Part of a small language model's weights.
Architecture: RMSNorm before each block, rotary positions, untied embeddings, normalized queries and keys.
Training: 224M tokens, 6843 steps.
Each number is 128 + 24 x the weight over the matrix's rms, rounded and kept within 0 to 255. Layers, rows and columns count from 0.

# layer 3 MLP gate, 704x256, rms 0.139, rows 191-207, columns 128-191
[[106 120 110  85 142 168 159  91 151 102 127 106 158 174 144 132 125 146 138 117 157 121 132 131 115  95 138  73  88 137 145 119 154 145 127 139 125 118 108 141  80 136 109 103 151 122 148 119 103 134  90  92 149 125 150 126 122 108 123 153 152 142 165 144]
 [139 141 107 106 133 116 148 157 131 149 127 131 138 124 133 149 147 111 110 146 177 143 148 120 157 108 167 119 141 111 105  71 156 160 118 124  97  62 130 120 136  57 113 117 120 121 145 111 119 130 174 157 147 141 144 127 149  78 143  76 196 122 124  92]
 [ 83 100 109 157 115 133  91 142  98 106 122 153  79 158 116 109 179 106  80 131 169  97 138 111 132 133 115 169 114 121 146 128 134  93 120 141 124 129  87 119 138 111  99  97 127  88  97 134 164 147 123  99 155 141  74 124 183 119 143 125 131 134 140 151]
 [131 108 158 156 138  91 144 113 138 145 189 141 120 105 106 150 143 114 161 133 102 119 128  92  72 145 133  95 154 153 150 125 128 139 100 125 147 126 130 109 137 178 110  81 126 124 146 149 125 152 133 145 135  75 139  86 138 144 147 126 136 178 142 110]
 [129 118 134 105 113 111 133  76  83 132 144  77 151 184 196 130 126 155 118 140 137  95 129 143 124 133 140 132 148  97 148 167  98 176 148 148 133 164 127 119 109 113 127 149 144  97  82 111 128 119 115 117 131 131 149  93 115  84 162 164 138 134 180 127]
 [135 133 132  87 121 141  99 115  96 102 128 149 171 120 153 125 121 162 155 118 143 158 131 121 123  77 151 126 107 198  84  82 128  97 140 141 129 124 104 140 108 152 100 101 113 146 141  95 177 171 116  97 158 180 169  92 156 123 104 132  94 120  81 112]
 [157 110  94 131 102 142  92 131 159 116 139 157 119  68 123 104 122 153 146 129  92 172  97 161 138 139 139 138 160 164 116 113 128 100 146 137 130 141  91 135 147  90  76 139 105  65 104 153 161 152  84 107 104 125  99 140 114 170 109 122 134 104 138 186]
 [130 149 137 134 123 119 121 116 101 134  99 192 137 122 121 146 120 168 154 144 138 166 113  94 100 105 109  95 130  71 103 132 124 142 126  76 158 101 153 125 125 149 149 107  92 154 145  88 164 142  99 147 103 136 124 135 169 134  85 160 124 127 125 138]
 [173 120 116 112 118 152 101 108 143  61  94  80 107 121  97 145 149 102  95  97 152 107 125 130 140 143 100 151 148 135 168 103 134 130 134 160 131 132 123 141 132 109 128 135 154 111 121 102 101 120 127 104 151 133 116 130 100  75 139  92 127 106  99 143]
 [103 108 163 128 128 113 148 136  98 110 117 111 117 168 129 136  94  90 141  91  90 125 149  84 139 130 140  96 123 157 115 142 104  90 153  98 132 154 119 125 116  86  75 164 131 122 116 149 120 159 106 134  95  52 136 134 147 132 136  92  77 126 142 130]
 [128 137 166 131 128 153 108 133 127 102 146 118 133 125 116 128 156 120 100 140  66 129 142 118 132 127 134 125 101 127 124 142 137 119 147 138 149 164 135 141 153 127 113 114 126 135 104 127  92 130 158  83 152 113 111 126 162  84 115 178  86 160 132 160]
 [123 157 112 107 105  91 123 124 125 123 127 145 139 116 130 111 113 111 125 134 112  95 127  85 109 119 119 120 140  92 107 124 144 159 139  97  91 162 153 105 105 161 127 123 154 134 118 162  85 158 125 117 117 166 168 131 136 101  85 100 130 143  92 147]
 [172 152 135 141  93 142 138 124  90 139 133 146 136 142 148 114 143 147 143 131 136 149 142 112 148 125 137 146 100 144 136 160 115  87 134 112 137 106 139 104 150 147  93 178 156 140 120 160 155 145 106 145 119 133 130 124 131  96 111 136 140 150 137 141]
 [ 98 123 114 106 138 116 129 117 168 147 119 108 127 149 126 146 136 172 106 125 117 114 114 123 163  88  97 172 144 146 123 125 150 111 101 142 137 161  99 126 102 112 111 136 138 105 144 142 122 133 123 132 162 151 142 132 140 103 108 134 102 162 175 157]
 [ 94  90 146 158 106 143 122  88 123 145  90 121 136 137 142 111 119  83 121 104  99 111 123  95  98 108 145 176  89 138 108 141 123 122 137 121 134  92 105 135 132 114 128 154 165 138 123 154 165 118 141 140 102 136 105 129  88 164  59 138 144 156 196 158]
 [136 106 142 140 129 120 101 134  63 171 111 210 147 108  99 144 111 145 133 111 112 132 114 122 122 150 124 116  95  94 128 118 103 164 130 135 133 108 156 125 129 120 165 127 105  98 156 143 171 143 114  78 180 140 154 125 169  95  97 146 153 124 125  83]
 [165 117 112 176 179 117  84 113 106 137 137 151 164 148 169 118 106 161 138 127  92 122  90 131 123 178 134 126  93 143 158 133 147 150 119 104  92 132  92 125 133 162 121 135 158  99  84 126  80  84 132 127  57 153 152 146 118 139 122 183 134 130 126  91]]
# layer 3 MLP up, 704x256, rms 0.141, rows 191-206, columns 128-191
[[135 125 120 136 100 136 168 107 128 166 134 186 137 142 105 129 129 158 156 138  95 173 119 120 167 115 133 128 127 145 105 147 105 141 118 195 141 137  93 146 134 142 116 143 156 123  98 131 144 129 143 128  94 123 137 115 119 168 171 142 129  76  99 124]
 [136 110 114 146 119 127 172 163 149 135  91 116 119 125 116 148 154 112 103 119 162 147 156  79 148 101 149  93 160 122 126 123 119 146 121 143 129 119 116 154 125 134 125 112 174 113 105  93 117 114 134 111 121 105 179  97 136 131 140 126 159 131 141 107]
 [112 149 131 145  99 103 121 182 126 127 151 153 129 167 130 122 166 152 106 116 149 163 140 175 129 146 124 124 154  94 157 120 111 102 110 112 130 126 124 109  79 164  59 135 126 174 151  96 120 197 126 132 131 113 118 172 134 118 209  98 135 192 140 160]
 [181 115 122 118 101 112  93 160  94 150 101 112 112 101 176 134 121 119 144 131  68 107 119 122 113 133 118  96 170 131 111 134 126 123 131 128 138 148 121 116 145 115 124 111 105 130 117 128 121 106  94 114 118 147 153 124 139 104 145 152 135 125 103  95]
 [146 109 111 120 110 149 158 131  85 119  95 126 125 152 133  95 117 144 149 149 125 133 104  94 138 102 133 131 115 113 139 169  99 167 134 124 135  97 126 127  93 125  98 109 102 101 165 114 170 129 142  84 132  85 113 107  89 124 124 130 119 138 124 120]
 [123 116 113  69 143 133 127  84 150 139 129 144 125 122 137 142 124 150 111 143 120 105 150 138 124 117 109 120 136 120 108 106 133 107 117 156 103 148 131 146 121 138 168 102 113 115 149 131 126 128 108 101 122 163 111 134 126 149 155 159 117 125 159 146]
 [146  99 137 116 139 127 162 150 127 115 129 160 104 105 161 104 196 107 131 157 156 149 133 139  77 157 107 142 151 102 119 112 113 152 131 110 131 102 122 139 115 160 137 118 160 152 133 110 117 113 128 175  94 136 106 156 139 100 141 126 166 114 106 122]
 [107 120 120 139 112 123 118 130 123 122 162 125 145 106 145 135 121 112 109 107  86  88 157 113 130 123  94 116 116 125  81  74 139 121  92 117 132 129 108  89  84 127 115 142 140 139 126 122 159 109 100 177  98 169 130 103 177 131 147 118 134  79 114  96]
 [133 116 107  94 141 117 139 145 128  91 108 166 110 149 116 164 156 124 107 122 130 156 112 118 154 129 105 167 148  71 153  99 137 196 125 133 120 144 149 144 158 166 115 107 139 124 184 150 153 128 186 124 108 108 121 100  86 138 162  90 146 113  93 112]
 [109 143 122 111 129 145 120 112 169 169 132 124 131 152  70 131 131 134 144 159 147 115 158 169 157 146 175 121 122 114 120 138 148 106  83 131  94 119 127 122 121 134 134 114 138  99 138 110 176 133 120 120 121 134 136 102 134 126 105 137 102 116 151 141]
 [114 141 112 115 143 108  75 172 137 109 138 144 110 132 157 160 133 155 133 116 200 122  75 113 150 124 125 104 114 159 114 104 134 145  83 108 140  81 158  89 154 115 109 116 120 101 103  90 135 133 125 189 127 154 142 155 131 158 110  59 151 102 173 137]
 [126 146 111 123  92 211 162 127 111 109 131 157 141 120 130 146 123 127 162 122 115 134 143 150  97 103 151 101 145 137 107 131 159 138  97 144 132 142  98 161 110 120 150 123 133 117 116  96 103 138 172 140 154 127  66 149 140 110  97 156 157 112 133 151]
 [119  95 142 116 130 128 154  89 193 149 107  83 148 126 109 136 133 142 123 115 135 112 155 115 147 151  85 116 128 120 136 105 132 139 107 140 133 108 148 134 138  93 126 123 171  54 155 124 123  87 115 106 139 110 126 127 133 126 123 127 140 174 170  99]
 [ 97 175 144 101 155  61 110 110 123 128 130  96 155 126 141 121 107 174 114 149 129 112 110 155 138  67 120 113 132 130 142 127 145 136  70 109 122 150 103 133 140 142 100 107 137 130 166 108 107 120 164 138 149 166 163 122  90 106 153 148 151 128 159 140]
 [137 169 163 171 138 116 127 114  98 125 145 113 121 106 114  94  93 137 131 136 158 167  83 110 151 147 111 131 158 123 138 135 142 122 157 140 100 160 107 122 101 110  88 111 126 100 117 182 126 122 185 167 131 164  96 124  97  97 132 140 102 130  79 189]
 [140 130 108 102 106  97 129 161 106 120 128 129 123 132 151 113 116 144 144 150 143 132 150 157 136 146 122 129 129 155 116 130 109 131 137 151 124 148 114 128 139 123 137 133 104 113 189 163 166 145 136 159 136 134  88 104 128 132 133 138 168 146 177 125]]
# layer 3 MLP down (transposed), 704x256, rms 0.126, rows 191-206, columns 128-191
[[115 145 128 147  88 109 101 145 155 143 141 126 138 128 116  89 101 174 137 104  87 139 146 148 144  97 139 124 101 117 152 111 118 107 190  95  96 128  86 120 145 145 106 117 148 141 130 138 132 166 126  87 164 134 113 103 166 177 123 100  99 127 135 136]
 [134 137  88 109  91 115 160  68 155 174 140 167 140 106 163 122  92 147 103 146 125  73 152 115 142  79 137 132 137 134  77 127 107 125 117 140 164 101 136 134 134 147 108 152 122 140 104 133 110 115 156 128 127 101 117 134 114 110 153 149 127 120 138 141]
 [154 141 125 101 100  96  97 103 148  76 104 152 144 111 116 113 157 106 115 147 114 166  98  99 100 174 131 164 144 126 148 137 115 124  87 162 130 131 124 152 118 113 116 122 115 153 110 122 124 121 153  85 130 141 109 168 135 151 104 124 173 106 118 123]
 [124 144 131 121  66 172  99  78 152 123 106 164 129 152 158 128 113 139 134 104 109 115 136 118 153 153 121 111 162 152 124 107 147 118  92 122 178 145 140 169 129 151 153 128 134  96 139 104 164 131 122 134 116  98 103 146  99 143 106  87 127 101 168 157]
 [111 130 139 124  92 114 134 120 147 130  86 137 109 119 148 146 135 119 133 144 138 152 181 113 157 137 136  95 134  97 125 120 145 136 143 129 132 125 150  98 118 102 142 106 109 126 150 125 132  91  98 126  97  73 139 111 111 148 114  83 136 153 148 114]
 [140 169 160  97  81  86 117 106 123 118 108 116 151 119 105  97 153 112 113 102  60  96 149 175  92 110 122 120 189 114 118 122 137 125 188 112 117 151 156 137 153 143 142 112 121 144 135 110 160 140 145 102 119 115 135 116  94  92 137 101 106 127 130 167]
 [146 111 144 126 111  81 112  84 141 112 160 157 106 146 154 122 154 116 120 146 118  93 143 105 142 145 101 100 110 117 101 123  87 123  93 117 121 104  84 106 138 154 126 115 157 128  74 164 132 208 132 168 109 125 105 126 137 102 125 140 150 139  91 135]
 [118 119  94 130 134 125 163 115 135  80  94 138 173 116 172 106 120 137 122 132 131 138  95 119  70 139 118 125 148 112  99 127 114 155 138 153 143 143 126 144 159 115 190 117 117 166 145 129 142 144 155 121 107 103 120 166  97 152 156 195 105 139 148  85]
 [108 123 119 146 167 136 155 129 115 144 109  94 131 120 143 102 121 153 128 119 125 157 153 150 133 151 102  92 163  89 143 138 134 163 162 154 114 164  88 121 129 151 147 161 114 139 155 150 146 142 187 116 102 114 138 136 118 146  88 141 140 133 128 151]
 [132 119 113 111 109  98 127 183 125 131 164 142 134 159 130 142 134 195 140 150 136 101 149 136  89 125  94 132 132 127 150 135 150 126 153 118 124 121  97 126 147 108 140 147 122 168  83 128 144 120 137 143 139 112 110 147 118  74 111  92 115 129 113 152]
 [100 196 103 113 100 113 116 125 122 158 106 134  97  98 108 145 138  98 113 134 159 134 148 125  91 103 128 119 140  76 114 153 131 139 133 128 134 100 153 119 152 104  92 135 125  51  98 169 174 138 137 176 171 119 133 139 126 113 136 127 174 125 156 172]
 [ 90 123 104 145 169 181 169 124 133  73 144 126 197 165 142  96 110 129 130 163  85 110 110 109 127 171 160 101 145 139 112 146 106 119 116 161 127 112 106 108 117 148 137 121 145 148 128 162  97 159 156 134 141 133 115 145 136  88 177 132 131 105 124  74]
 [151  98 136 122 117 128 121 136 174 147 113 102 195 122 116 147  88 179 158 132 130 142 127 149 131 109 155 126 137 121 154 121 131 103 102 100 134 144 141 134 138 120  85 125 145 127 131 130 144 100 124 136 126 117 138  93 114 133 122 124 139 121 111 168]
 [106 152  67 117 118 115 127 104  84 152 113 168 147 153 155 126 121 139 106  99 123 102 137  94 140 147  98 134 136  98 166  89 114  99 128 169 119 114 157 138  72 146 137 115  91 144 127 101 110 136 128 113  88  77 118 148 113 119 118 155 119 105 152 109]
 [101 141 162 183 107 146  97 132 120 136 156 171 136 175 120 100 103 128 154 154 176 153 113 105 136 126  94 158 125 154  91 127  82 119 113 186  93  63 100 144 101 126 143 142 131 124 135 132 143 181 181 143 138 153  97 121 120 182 157  92 124 188 125 115]
 [102 106 126 111 135 140 139 177 101  82 120 149 141 166 132 109 161 102  88 176 118 130 155 153 156 106 117 158 144 127 127 144 131  90 155 123 121 182 144 143  87 111 132 179 164 115 141 140 120 113 114  91 129 113 136 108 124 157 114 107 129 135 127 160]]